python train.py --norm_place="pre" --positions="learned" --attn_scale=0.177 --schedule="wsd" --batch_tokens=32768 --steps=4557
Each number is 128 + 24 x the weight over its row's rms, rounded and kept within 0 to 255. Layers, rows and columns count from 0. Numbers have three digits each. The size before them is the row's rms in percent of the matrix's.

# q: layer 6 attention query, 192x192, rms 0.047, rows 20-63, columns 64-127
# k: layer 6 attention key, 192x192, rms 0.0471, rows 20-63, columns 64-127
# v: layer 6 attention value, 192x192, rms 0.0471, rows 0-55, columns 64-127
# o: layer 6 attention output (transposed), 192x192, rms 0.0583, rows 0-55, columns 64-127
q20 123:122123168142083107136148121143116141132104113121156083101052120110114163147125114139132101171115093104147144106145138102144167173132105148127152156154131098107123133130126150108116134112103146
k20 123:137148139132112104139151126175105163120110079112098101135101114143112118142143117147098109102095122137132122096167131126114131099122128142113157140133120105145136120147134149130136148161142122
q21 127:134128144154109121144133126150122154095094102133074084097170137128129133072125130146120115142132147160143132112089121119166148101129156133129125160138164120170111104157150141086113082161170111
k21 120:133127152094115111142113099168103145099101128124121137106118116139160122118090103149116155138130123131150149139117146113129148148126127131108086138133101109140129152102119185096072110200132121
q22 115:133136125164138129167134142131139105088138166148073136145136122109134103140154131142104127125092152142165122101132060091109109153155165149109112134111103126128135128174153135105148088127161107
k22 120:132137135128097098150133149098131078135125137138112142128120149136121104155124140173095167131119147136112140144132157053104124138165130110167110166110112091125124155154154105150131159126128141
q23 126:125175136109138105134103080170149122117112115100111126124135167104080120124112139162124192126123114159175108130127153111114095131109095100105101122146143144120120122143083133166161112099143135
k23 125:131140146128150134112123109185148107080111124107087098144132136161122159115132093185148116120121106147091095136110117129088118132113111114088121140123088126124107108148117112121149140098141099
q24 129:143097145135132113080171118136103117118139121139150154145137120135153148148109109113136112164132174141113092118113126150148117155145167111146118129145126065124137140106140122133166161166106155
k24 126:125105155127117111131157123099131141116092110178136149115168113128136148104132122114119128163133133143128125143109109145108133129099152101127188123123113118092143089150114136112113106136095132
q25 122:120101123145164135144113154149131150131151187124131158129131122128153100140160109127118154088088146143115151141142133157159110103129117143102118155137142163127132127101099161146121134114099110
k25 124:160136091159117112141115134174151123105147192112121135157153120121127112127152140117145124117081139126116070164138076136117100111149111142122124129076107143153132141128102167116136140118097132
q26 131:115114093101129123132160096128150123139143140140149144116132146158110106140079106148147116117123143205103131138101131117123140098158144096113117144122129139142125118138124174099110140097106133
k26 129:090125102124170126171161142144178091126184129131157141163139090159146107110134104122132116170145120158088131049110162159138150123145101123142131129148106119152122098125123151105130125128135112
q27 132:128150117078094155095140115157140169147102113152134144119098141118138092125119162141117112074146135130115155144136080159127101139134152106142123163113106175137086118088086115126136105173104151
k27 131:163130128145127149131112117148131162169144077180142137121110122127128166109167163149125093094133102135124148104128096139146136126142112105145100173143113152154143112096102173160126105156080119
q28 125:099159162162156084142130146141108154121172159119112162106129173131150158151107123149126119139157135126136125134120151141077139108082137097153160165103108163178165113051097104107077142061112154
k28 126:152150101141121119127124113141114159122180149104102132144112141133131114153110069117158170127154129150146107090120133147096142099119138144119139172137162186155150099107138162160116141091119135
q29 124:126153165119161081153094133121130130130119151103116107119153131166141108166134150126161083116114147117094131114134118125135121190090147121107139103093121161085155144141163146103094111140061115
k29 125:145127111164147101141132136101159159093142148133102098170175097111143137152128134109135145121111150125093154086112139099095110174114116180090148076132134130157127119128124114109135096149072177
q30 129:134132129152106096130134119137168118170097098101124134104139169129133135117131136113177143148123112151163143158124140145102131158127105125110099160138162125166109120140163085103117085098127168
k30 130:165101133146106134160104120158153073153113100170108100123153158147100118105147167091207141120148099112122146141121134145124145128133117077105136141122133126158128123134158140131121114079160152
q31 130:132146101165135144120098075140161105096090134121169097194152140166134114108113151085130172093166120116161123153093145139092133107107169139141126104160082117134141144125121136172171151122100158
k31 128:076171104138113072129113117090123126143085136134166066153083142104094138131129144097144104131121121137167118171073144157132155109145138124110141130189078132117140146132117144124172133090114123
v0 127:149136156158145133120121107169109092159123110162111155098078137174131109111098170162127132150159094119135120092116087105115110085101131127145105138090140108160133129147160156140125110109140072
o0 138:155133136110140143142151098123130129119139095082137135124137153138118136130121089108136130128125145131161156123101103150112111122126108166109128091079090152107155132151101095172142117105115100
v1 132:139130108093123150127106127099136129109136158089159134104117130124116101124117121129131133127103146118140088185117157088153133150089169131105106157150180170123162098118114130153145145121138114
o1 141:155134148139154148084108168138123123111081155116125159102115113162111130162149140161135108125113115163157153141156155134101105124146113105119136100131110152153183128094143105086152121153156149
v2 121:145175114107123131155177118183101130148116145173124193178103117120103081140127101134122147067117183138050150105111163126092127138150126125103125111124125157070129143125113122111139125157114135
o2 139:126137158146098137106100148077127123099154088109130095113122149136150118171093150126105126149168073130159127112112145164128118116110116147183137155157146157092121152159116106092134088144114128
v3 126:106143169119161131100126132114098174142135134103086092087132125060123120115142120138154090131122102132152174145114127095164135099109119171116141136126110124101129151137126120106142130113094132
o3 144:110148123132134141134131145178088094116134168141128135130133126157119097099174137122141112194113101136152125095124099134126065092166136085185147136136132154121138157124162117131123103137163145
v4 128:138114116146117100120144138111098110124113107125125130120136094181162098127131125071152149116108096184098099116153076115094118109107113118147122080093173125161135137146082127133183150108133148
o4 138:121104129080098106143142130170148105084104126082136159135148121090134142179102126183122127129148137095154107094111117123155140138117135142143115139125133148136118143137140142180089107126101106
v5 129:123106132105178119114111209128116117155147112094117132121115130139093154142100124100128092156132112135110125082124140120128153148130124122094116162110119113145145147151117135121096137133096169
o5 148:145109122145123127114091081125127083145110156130131139101166144162086165126139153102107111133144156106147125165101109133169065122118138146147179153102133144165118157119096135089128159130116109
v6 127:136146084114131130156150185156117094109134132143109101140092128159201114101166108084098129075134124134125143164158161152154149140112107187148125117135110150151101132137124126156137114092136132
o6 141:138083135106109103117153150152145113175138130106134115137117118135088110128077159146124114105104119139109150124115150129136096156141120139172133128087165124109107090139116118178135135151104131
v7 131:160134098137119136123122121139118117102124131128164117168144090176095119152131141114127158129049137111128129169118106141096136140113145154088112119187082146167182113130121141126106128170141051
o7 142:094109134139155158094140136124101135118139106130138117100121145088116151136132114123117122138163136123109141129139136124126128140140072079078144133056197137139095131144103127134182135117133137
v8 115:161145142152164133105147091124107094162138129110180145164103138159156164149147121139105102145125128079118124138094115124129135153103113127106156148115124136109140113147116122147138128138051135
o8 137:106113124147086146117097140104185152124071166112085121110118102146132151124126096103123106133141111145127158150158148124124143145162105079136131120133060103163147115153126105146108146113164132
v9 123:137092126138103154171138114129198123123120099145134100167128134124114155121088140155149083179123142130098149164084099131121129125127119156147174128126149167105079134136125115098129094102158135
o9 137:133123150117122138091138133099071122103154145154114129091114165140138137097159138123112140132119142137109129131120131123114089114139147099108086095132132135120133119099141142128114121129113139
v10 131:183163152116063120114109113110160092107119184122140160167078130171149125140112154134141145119148125148170121110132098163126106152094114141136140143131114085136102151118154092122090104130127117
o10 144:104131135127136105111135123075111143096160137174154066125132084143140138106131088142173115122093082128101086129132132114156131079148116120089124096128092141087149096139137108162160121122121182
v11 131:133114105159198093121097138125125134141149114119142125117149092133111161083114169184127085124119129127132121154093177126142156138121105125118153144150137147142131102123132138096142091112109106
o11 141:140115130136121170134090102108135100130116084167094146154093131105169097141123116104141110089134133137122106117132100143152084130129153128148168112129133113142180100158123181160137153107145152
v12 123:114136156113119142153121146082129134126144139098180176137114163150101111124118117140118125115140098118136132121152174118108159121151113148113149135152095105109099147138130199143083115107118130
o12 137:142153144111156189197120065108075095088138129129098094121127136125088170152158128146134128123126122149148138157146105146131138171147180117124104106059131123113138140074101117122168121142153149
v13 130:132107163122093080107126150136147174157121117107111149091131116177105143154166110104119129160101117122156134116125124142139143136132114100149111159149134106135179117119099080114110140111149135
o13 143:153128052100149149149159092103090151154110146118145132090123129116083104101129137152118122147183142114085134143092129117134135133102149120111115107103147160129196100164145108109149114173090099
v14 125:156139123086106136152110153092141142119135149155094145159116149156124171159089137158139137119142121125129130134148149114173134120108104095105140130149146144110104097145102123103120131091098123
o14 143:107125201106125085123144089125134152137134120105188097143117114123133113124139174127124142110134117137123111183123124115125106149130121159141155121112082144141130110120142140088156100131154172
v15 117:089095142099136167086099116123140121117105131136096123111118122151128135106146098101119134101106126036069161153143137111141126140117165093140126176161169100142135144170130141159147165126097142
o15 136:149145128101110118117164185116140100131170117148154162102095091093101096142107086122141071091163103141141146101125119156131133174138128115085121118124121106153104129170086094134101086167122128
v16 119:111142094186075110107115138122149133114132058082092139140141096160127182173140101142125096090145147144142104128096156139178060097139135136136158124100106103116124131145138103125127141150107088
o16 146:113140128130118133103127103125138116125123157133119128119114096085140133114143102157155092148143093157121156130109150134088134131140175135090140144138153139105135158135122154147136135158148139
v17 131:126191118145155151109071133126130139116107121154133097133107104157125148109118126141059112136129115130110099105144120078128124101111120131149145134107108134131168100190129172110136143093160143
o17 141:150141170153102157153119159109167090147143109121118160163157122137120146134130115117108122120112137167125139146160096129069120079099128129106137082132113100078108098116124111131125136141107093
v18 125:096139112141126148147118119125117098156114152139116125110166147123107133111168125126144135097162157185138150128124112100119100132098135138142173151096142124129116093106191110142154153136108071
o18 144:119120142107156146141092156109159173154089088148135140118117096086132165144117162158155136130127101111153132143142137124121144100133116138112134133153128175114147164147108107153121150128146151
v19 122:141108110174152125090146165112109139130127132082114129121145137084159141131108165116118107100142136134115163168126142136127103116134114141112130144146073140095149138130137171103137111121126126
o19 132:140167129114171079108118099161156103147139123134159098098169141109113125119142122100104100165151135107125142135142127156123126159103141100158106119122180069165089111104149135149118185113179131
v20 127:139095126151163158121107118114113149133126140082130120177138148147129117082124126177150106099121120133092091148088123127109091148178137119140129146119159097142090155156111137099128101121128140
o20 140:094079115125086116170109138137147146144136146146110062115107157131154115188103147107134129133124112101168103145090117107139147120114142123122096115134121126136168105104121138170116119110091152
v21 122:118110124121108100117147143133111148058130122125144117094159109124105138109152157173151095132135114158146117151103122160086155147080113151157134120149097119157095121105089115163064100125122118
o21 144:058147149146124158144092118124128149148149165150130128125116106076091128141114114135101104119118189092148152093139124124107123150112144113087096140114103126126152134146101115145179142136132119
v22 131:103138150121136098139162125109149108143139166130119141103135180152092103143123127152111130142134148181134142177133123109111137116114096084139180125151154106130114160178095134121140117132105149
o22 145:087103138103141102127152107127126121136108138134116099105138138160155128118098130124094136105143131117145153135110104153130137101118162105139137097145134116144137117121132119107090133110111143
v23 125:092096144138107119120142164126109125112122106147157139134146130148077141149085101113111146178105112099138153103127159095109111128163066121154091141138096129141144096129120120135174147125133112
o23 141:133115108138160144163135133107154107193075152105157120118160134117106134155134146131165162125135154091176106121117107116158117101151114121159165103156110110174117140123094180100077136140132117
v24 129:110131172140118150139144104092124127158107089085137126114135127102144085095174105111136144139164101147083076112106112130106163112161141117158135127106114175119149136131151133100134128163132093
o24 145:176125182153118137122154124187134133150114104124127131094118126144119106163126157123146149089133177100124129116142149067163110123101119131116151108159160106132150139115152142144130144094126097
v25 129:127109140106078138137146117105135150121135076153113127161166157102095102166158132103135109121145125105139124141115127182092144143068141138123124113111156142113090122168144128113141119086116101
o25 143:142147104144136126100132098121132093144145149117123148140133066120145091101114083150161081135205094144129138119147110087167131098149161153118136127101111109135143131131093118132155079144119130
v26 122:143159164127123129129155152090127117132125110127100114170128080156136135128123119123120061121137135130126129123143083170130113137086114111063138122138128155109083130125137150093148116147149099
o26 137:122097092168107125103088071161109108134132143154209084130124139156096099117159116162141127108094121115136126127184120144146165128156166153141096078117154139134137125148142098106106130153118136
v27 132:098140125121151112127110141147115110154131142164123124123136138081128128119147154130103094141057127140119084104149109129152176164132150132114113049079145150123152099122144115181085112142143102
o27 144:136120138128115135183128105108171120126113105097140160153142110140112139097105129131116120095146083099139155144135141092099122087123108098101139192152143114127138134149113107133112111084135124
v28 128:110143138123122145113116129127086134113134098107100096131134143132145157104159156114125175118193103100119174117088151114180138109081134174053116126155107168156132150136128089168118146112120137
o28 146:139101145133127156116137096129153152131128143124136117099095115149098114141140092151185135144106132149109153114131159126111137124131152115139163118099096126138068131153093106138123118153126131
v29 126:151116139142134189123155108128137145088090142130130132187141089150137132160130199097124163090125076119113125136146157168091110131131130128172130151084119147130168118159151113132113106107122143
o29 143:121149120120133094169124144125096149118140145076100124148111122117108123130151136105148088105150090080154150152139128123125151174154115110163108095153133193148085122163132185129150150158116099
v30 126:111119145118151127146119156115123102130138105115128140136168167163093089117134148123161164120194141125107115137105121111119162098090123100169122094138106092118113144130114146124165104148123105
o30 140:158131113165107107155123146128136115098154104110131126113114143129141131099148130094097118171118112155068178075158101129157094152172175125120085148129114137147127130109104135148124153144153125
v31 129:120119158130172159112098119120155115121155089152139136138163116088141118137156125183120168152121083136132096084106136137135088162121199131115132170132146089072113058161116116145140109143122115
o31 143:111151129165110138179123128099081144145108121132122113164067128155177118116128098078164162112145158155125148143119120106139114092138154115116133134136151134160119153137149119110113155147098101
q32 104:101086122131101155104148141161120148096142164150107127120153105118150110147111131102166110107145101128129097148082111102134132165101122124161114135182104135117137131135141132139126147135175145
k32 102:119122171139081124097142143118138187112126112117074121160092077108149105099082153110143121154121126155146071105080121100076118132127103096140183130124120180138124094151127112121111126127142109
q33 091:133113140142186170142148099158141152099124107102160095119124110156091122141183179143113154115114149144142114137128140121132116151108113095114138144142174111116183127114131123095145131133078119
k33 093:102074166131145104172175073149124142090129107082138093134116139101123114134157102111107138118074125149114141160129128091141129150125108101113161086100160141110167130119146131129180120149109161
q34 091:101162099178122160120122110131128113149140112121120102144100130126102149145147115132131160103141140096139108115119149111103087134153092155112118141059093143124125142134135136151135105112168116
k34 095:122172097142172143113121138122148093196153139139155109109098116143139140113124097131158111112095090146096115147138141088112084102100101155137113119120142100102152142117146143095117108118172120
q35 098:143138107137140108085095118108128088122104121173131171154119082125116146123134095153103129098151124117131128144136138129122150160173133130128143180145076094110116138163151102102145097161120135
k35 097:110075119139107092087077147107103110101105140148176107142100119096137114164118134136104129145181126174140150130140141146108119158148134123121154166149125155136136178110159084142112131087147110
q36 094:111148106097117118092111098136136157139106110123124118158140091096132123093124085131180097129123151140141131158180123089067134137169119105119107101123115152147121127150137146128145102138167110
k36 094:122129155147151128108111091139131122108138146150140128142103092155108136128109129137153129132150156119119089111190109113132145123168129118132101115080149112142113165132130131135162130133143114
q37 090:128119093146114141118176111128090102158138089138143165134135105131128111087102126138126124144113144149112097099105160084096171104099105117118136143132088149123152129147120133121122160127152117
k37 093:089143096138109132110144075120093115113150155109111137148128100100170075149089146143137110159111137173128109131164131110140167113157118102130114111141090142130120155138141120124124153133148115
q38 110:139101178099080145166143179148117154143143118157083113160175131145110122109098127122111128124134095141128094152130076113167104135162090114126111159180116114093123104158138149134137141152106148
k38 107:117122119114094128147111126133158154094122105103170130118088130129119119090095114114131101166112137128147147127153113128115106092151151115148135089095164131123113146146135127158123104198139148
q39 093:126152106117140174112111144110158118158096073166087131113135132130104120165153113146092131115101118134132148131111123114115103141129086119175127134134127143124143113147148130108158142133150201
k39 100:137125138136108092121111086094152114128118118144090124102158100147116112163153119179130074084120118143119129129117169110106109167115171150134112126078107182121144121142099088140147101107162180
q40 089:139141128118126112189116078112127151080143135129114141091114134122102164115138121094156121109164137116066116152146099139109110109146133125094094089091131130117119129141118084106158139162149112
k40 087:164153146124146138153160101118167180075153130146109123105142112131149144133123091119152157130192114163128113149123114104136139100140151142141144127072136112066118130106103145141102108148144102
q41 088:100098139153186113110116081158109111123134161138131122103119111113099094111154114135143130136140142113166184129172161158135128143120155121142127111097122158127133169139097088109150064104120110
k41 094:118108153156132119121121101179096146116141122140153106125136107117148162149128134125128164120129157135123194128142119122131106135088120123107091107123169102073091130100105142134123147111148084
q42 089:140115108131099110142106143125102116126134162150151141137112115137140076163105134129189170116117099117099133133122155107115142173117135148144100112134134154111129118173095105160107069135104123
k42 091:102144124129147176137076160126113186144136135143085107135166111067126121120155126152151101135145095111109097097100127156100090078109140145130138136170161101112097173103106142150133100145112154
q43 098:153090141135133079120148125117109094134108182137151109122119134161138137080200122117129133115083081127127145121195151172130118178110175120116141142136118105118121145147166088091167084124111116
k43 103:111080143123123126081161116135144123103104151137159116115139155112106166126192149107106154099123091177133146144188144162133099145136111108091155126150129091090091117140113124132167128109091154
q44 115:117116122135102139146152122133137146119151163153118087124143122130119093127164124110150136120105128103111105092098132133121140164149097074136148159097130122142129056117080178103113163162115131
k44 103:094150108166112158148162131121125105103133124115157127118141127144132149111134098152114113116097102123117122101125130148113105163142117113097171125089140070137131113119093129111147129144069157
q45 096:144112120140166142136117162137146163157168129105167103130111126131116144164165121119156154136118123102136097115125103115143087132107076123101155133175182092134117119117132125122118154127146117
k45 098:145123155141147137124143090125130150095147201145106164129116132133149133128147119117113130178102091113152118163145092138124123115136134159116132091103122121142119095109114106104115102119159171
q46 093:080136123164125134171122116106122122126152140146136138132106161062136143110131154157122141123109125082159123108108119167121159109117116126166175143132114122110130138088093138101124140147140149
k46 097:120172068149115133143122130117131103138171108131126116107138158110172158187103118117146111093118133142132126147088169150136089121158141073093134155124114108101096101172097119136145127119117098
q47 095:106123077109159149128159156100115178156108173183100135138123151144156105102120139105133122111118097103120088129104072154158127123138108086162112166146107101120111082133162137122132147142113127
k47 089:098094083119160152143122130123097142129119119138113120113146134113102108108094133152104120129167150114158107129108133149103176155188102099136137152082162131143114133161113136103122132133113153
q48 096:156095139116115089129110150159106111132128148097145153130126169154108119151138135129110143125127120099145119142123117149147129119140149125184099102100082151119120111133170114136186094149075130
k48 100:143088128119094151136121133129111133143142158134157160184158091108166109143137106127123068102133111099108147148139111133158127125126089086161103116173126154155101119164163173143155137121096115
q49 098:139140138121089187141124148087107145138160113181123155117127158132129145107140082163167107154115122136156190163115106122133121123145135151153146120129122090118166088111131138133107120140112109
k49 098:144109112145112146144127174135153142107158117090193141117128144144153140111114120174116062122136160123144144147119148156109093119163153153103145147098128100131125079082125168099131142092098126
q50 088:087145128113135117115145129129183088111129155142133134105191119132149148146096120115132086138137112096170118137113107124101100171110127101155134138108103155142140140083126124118107128134147138
k50 092:145146147146145149141153160119158155114110090103144110150148113113117092125102107110147122129111167114113149126122087133115075095166119116168153108157105108154153152120133126127117114074136160
q51 094:169096143156142118146120138130169109142113141118116137103149120088127122129138122131085166138124105110143149072129134127128105136087071137160159098105156106124117128110117120073149132129128119
k51 098:159160151118125111133105132129136138131122138104118125141134109104107134122144111129081127134116097141115165135127123094106104156157073137100167104144101122142118116161089082095146123123133141
q52 100:170114142128193119157130121155070156141105148165119099173138111159141127128137121117078131145142122144123166118156120146137107146097118110149113142132107115117147125135119117125167155135115138
k52 103:141103127154103134101126113140121114157084124159158109146148147113145153141128130099089092111181114147112141140118138112160106107118126134125111107101100105130116096125118163106167151131132128
q53 088:099163092120146126149137120168140077155177116152112084110127128140143151085126129150064128143123087154137108135114156131172113163110153107132120111133175126127089135133115119128184167125099139
k53 090:136154103125135108122134132120145111138143120115118089080113155098135157142153166095110110171132103140105122094121124130148130140142109131137117113103127156171095114109089155131153150102149156
q54 090:120173160093140162125099086139126160167092123118145128112098179132158094150174128094146133134108139136167148133143185118100114135117111128125152123102147149144110107111133165101134147115152137
k54 095:128164089134130160124144120129150098126132113122121123116103147148116149105127095100152122117091134109131124115117204110100091163110132130140182126112184132125098124061101184068181112119123110
q55 104:138126115101133095118118115132120092100150123109103169126173122103120115128148136169104145120104172120106151103110136147151145125120175143092134159163147136101120151089109089135144186113119123
k55 102:153104150110126141114138113137097091108151117143096153125156103109159085135172146165110125144115105114156148172115163107155136102121138155110105146173110136132127109120089116090095170128115113
q56 097:122167126150133114113146111152125158142189092112079124142129112138163107116145137162120151096125115148162108121157137148134156090131115130152119164122116109114129128162097087105158083112096164
k56 102:109149146148118113103162129160116133132163125122148087116126175164104130130144115105131106119104121149109136143142147155130157072097127110149096116132108104139097134160109138158141097118146136
q57 099:191136149162129157138109130093103151146131145134124114139137150091150113105106144118145127146103119117150093118105113142138099174154122094194150114152158130095093105122152159098080157139131116
k57 099:152144125156128139129083132151136160100157122124142135118165186114136095130120119102167134115163158138138132177160137135138126153151133074192149091141117138122114088120095095090116128117124174
q58 099:128157103137152158138129133135139110142151144120123081135120156130145158111120124172116147088142132121128102094173098124129121127126132177093113083138102114133130066168112131113185139156156144
k58 105:171135156113098170103119168123180130158140160124094123126047141117167120121104145171132137095119095100169119120154120139142163129119107157092098087133090092128141099124147115127123101156126121
q59 104:125155134098130126114117105111138133146182133098096161131091146129122104145116143146143116122114162144163145125129121125092115069098113159112112094130088167143141118127156100113117104100085126
k59 106:142155133104186125117139103161107138141149117135117082115106131130080133109135087162148133094130145104134114145115112132100161100109114152097111119149075140119117156092161125115136155086106111
q60 103:125145115118129089111160124154105125088157125163139097088125134123155146110095133182105113150185114109112137094127111139100118101143113087148151133166136141135149089106139139089082156116145111
k60 103:118177128127149112132127120103138112086181106095177134123119111140127132125117105165108137151105108084101116083153099111151188143140149083167140162153122161132137141134153100094115142126125116
q61 100:104113076145124131143157150144138179151113171119121114103110107170099101112152093153126134163105174133121134158151151101124094143071136129148139099103086125122181102116166127127067121124121103
k61 102:088137074124131120080133146131142145125142122111109142127170109123132141144133134132126141177139153157088106165132149106124119140046133120114130103113127105120171167125109119157123142109116150
q62 097:163127130144117085138149129116153197130098145149103166124119149160146129165096114130162148127089129104154115159120155123119111102117134124107095122121075150163113115120135098170138132145131176
k62 098:107102159164110149139148081134134148115123131133111107154104165164146127165098117131118155136124126140142108122123147094172111101114113139131119102111128121181120153100119130189096117095094122
q63 093:155171111117119109136134125159100117127148146120124148119164147113142188155145175106109136133096110105136112142148078098125133161107136136180069153093131127137145114148126146079090117132202097
k63 096:118144153127138108119148178134139162120136148101099142168162163142125097126104154150108139141091116115123131125152123127111146154097165122157082120120137121102160114107138169116114089124116122
v32 094:079088112139099151082164109131180148114122103103117138119159145143129135160180088147117115127096124149119113151124124149135123153164112139128106092170140157125143142165122119108085157124089146
o32 089:150125115105150117144107128087109092180154127122133103139135119132116140096132165122100135135149112105106115115146116132086113118103148141171145161103116061115133098089128130117121095073157118
v33 088:071166063125114110113080145102085122100077113168134132172154125181130147143108156149146122109114136152135117140114120140126137150110167122132132118109147100137109130116132148129116102126144120
o33 082:132080147120120104128154082145140131120134190129122106103123106099091105125104138097142158134114090113129125132169140114128113121135149131160125088131144121106130173151129071167147135148127116
v34 089:130109181108117130123099177108126148056139119099094073098117134084123136103150109100095142129103117136146148137120140136146119144143116123089124132114132148153114091115131121176113137123141076
o34 085:134156084128142150106150113137095129119126130125131166119113089131142136157104138173147085162142130121115110127127131080113145117116145152140163163137114148138171136179153159130129150089162106
v35 089:162123150173136080123143104144099137092143140126141121086182158171134137137155123107125135089123127115103137158111133120130114156108139124122124130131076135145142148168142122182119125112182142
o35 087:098134113127112137129137132097096138163154114133125131150076115088159129086146187132134125136133108120178123127138128139126141154168141163118158067107172090092149127130136083103125108155116129
v36 098:143129174084160123110112156115134189152107087105143136130115167128153101137173107115130126067158108133139091117117150173113126137126144069101164064131100108162159105152088112135067157164147105
o36 082:138150141127128128136135069148139117096102153132124138124096117139147125106133137156116131128129146135139130095168142114135130145126162142110135183189120079116134154138139130105191128130147143
v37 097:128083114106123124161099187120111140110129151118098164122165125121111101145138155137130155116114177168106146121169156047160151126108153132127135114132179129146118073110106139113114182133161094
o37 090:147152132148148144125119128118128164165126103128110102110081140127148112122095124158107110140134102110149100127093094178108137111139108166097127101150079137131109141135156118146168098119126135
v38 090:094108091124153121147079109099115110180147135125137086131112130174154169132120130140110126190151131111148077127142119104138145115115134124145110157101120132145130080150137121117117152141130122
o38 082:168113142143118081124154135096151114123080141139131151119141087097101139162149152109125114128099101145102105151123133139142119175128160106124163133109141062106119143094131123158132102159127123
v39 095:119165134131117104103170122130112123121162145117177118149093166166138098159101119097089121122129141130117121128095139095090186163105139144123150093120081157111110126121108118106108165142103120
o39 086:112085106128148139122146104124125139099132137128103151156107141121109157111153161126122096129144139118141131132108176127168124111139126121137081103148149102125136167157172130128162127093179096
v40 104:151163069085112142115129074094140107099098079119111136113127133153168134152141147082116139091109112132110090149129127093141132149135125143151138080129113159099144116112125135117145131081122149
o40 096:103111174141129106130111129134155117129166181133120134123120114117099160132098168131117155136143125085168141082099128138082120155123113134141094130108169097134124148128103133126140127159151113
v41 087:109155152142143127114160126171101114130161119127106176115122179131102106139111135158138149160092116105118115091109109127127125121115121136102134192157109112079157125129135128126145134146117132
o41 082:122110132087069137148129151110110124145127121126112156126153117124138109131107137100077124175113145146132111145153126105144066134129112104163116116126118147168084127133127160114093150163157124
v42 094:148096135098129176122119125130105122121118166125110136166110118139163116145125091155151094128081118140115128118101123132119146096121124108135140139101141148138108156093169132120125137186127149
o42 089:174125110117149125115138114161157110155128108145165129095125090156108122098139147104155161178158108139155140126131175136173130162138151126103128123140155105135105114104148173174109139130128091
v43 089:123138147137132113097140096129146147165123102156123141114088091092120092075154146119135127122115148109109041129156155120138143089160143149155161122125091137136139108107117145103174141103128121
o43 087:146082093124122150137104145123118094142118146168102098143162100153118164135092122146113157144147119154122147101079103150107118145137096090132137144093119127140143125146129153145107097173098162
v44 089:140143144122152147107159124127120126138094136089121154168120138137084173144137122136145158110131144096110118109118113173123135131145130122131131141122118144090124155154135153098127143153098137
o44 087:131137136102102139147116115172147141118180120141141114140135142169136116120126124101102103169131123148159183098148180147127106158109140164161095107143130118162120101170123097102126123140145154
v45 097:131142140128112121135150096109124167176120168155123105104146147114084156130132085137169140084133164137102109164141153139124118132173119118112173177112153158133105103132122147135137150089127058
o45 091:120133104098125165115156148147121121114117135076126146112140121159117112121129119155132117132114097137130131112118096130156155162110155101118121130104076109128147157106185131085100111117145123
v46 100:086147116092178119118050092152159146113135105145117114134112160136120122123173145128118107126118142148149123129110129142119154131103123169143174111118079116120157166106149144150107155127138139
o46 095:095126081159094155122177109153102126171122183115115133086130112151107164098132159080155158113128102105100086126163118078113094092121139121140115127125141108119107129155135108129152107136161137
v47 102:157122155162077115140094149123103107123151119155119115077109101148069124084125116143168200135161145137103125120096124126178140125117147110096113126105133164116139134144148143148146103120116147
o47 100:123093155149106149129102172160164087122141096141113167121158114124154109114094130121132136116098149165120146115173131143070108109125127137138178122136131145110128121089157134130113151166081104
v48 096:128132158123114139147131130102153137115134091127096119148106133132117097132126132148152129135091131109106082168111142126114152106116131141123126138139127130179104142104144118130100152172124091
o48 095:109119094119120165110176092110175117168102098155132129110135118158116152102139128178130126113144158132125155130151172161179120153123108142137106150111125090101132123139123128123154139130132134
v49 100:125135116153139101133136124127151092121147170127154140161144086157146154127109089150105110112166161086100104082121136098144187178142106140127078117143134143098179160087172095158134124116105145
o49 091:107132131133115129162136123085127148143096111085130134147136149152125115138130134102150174162117118124125146149087161141145125108141110147146147142135136118156139122133117188126083138106098091
v50 096:080135124107174148110116180109122164114135113134128141153141126115141115103089115141084132130144130141129133169144120100081057149143148152075140124129114138110137112122134164143166139098112080
o50 091:127114094118164119111091107122097108128119179116169127094122120099130130144142129138142092125117111084138080113109094134163170122155094159151139140153153144138118135151175159136128160113120141
v51 085:112161086112132117147114156130106135157147105125163136123100106102113093116127126106135140149142171087109147162152156158149102149138126114140116160109140132149133150133128104096111115188144133
o51 082:137100149120127137145150092146153112129152141121061107163107169145164161123133131117127126118116162185149129169159132135107178157110116143079116089168049172136149119136125138146173156096109143
v52 088:104094134140167106144117099095172131083109122149147144082124170121148119135200134141143145159158129099107128128142071088095154101118119115162148088127123103141149145117142158082137145131156149
o52 087:148143099100116138141125139082117153114141148110121092159087081107139122125094117148156104139053135142153125120124144150117129081107132128084110129093122115125148093134086107156127119095135086
v53 090:141145125130109099125143097143156129117109138130140196172105122100085107153103116117105107149074134154121101110175082198107117109150133127124139127142135115101155097136158133088098091141105079
o53 085:162140121119136131124164128130142075128129127122153084067166144196135162139179110134142128109103134076130134138120144083151135162148089129111107128124163121179134139098103141111134172123135142
v54 086:148136132157101105152157148136165128091115097135160078128182119107138107090105096107153129132134202149138134105130122152095151130156147130106101125156151125117096087124129146150154166127132113
o54 085:139122144115111132108093117153093111130095171101099128122136134130104115138111152160110110112150102135137147134098126130183136105079143113117103130096097158120153143125115153116159087158086148
v55 095:112132105120158117118090158180132090150103111161123119094106123126139152160146116168126132112129112116080117122115154154163135133149173146106123108131123109113141108093142090116157148135118085
o55 091:155122127171136108082142150123120140170119152172158135132157115104144123114099139084117138132130143123151143116094163100123087144095095117152139136160120167107141151146137163130093101105133132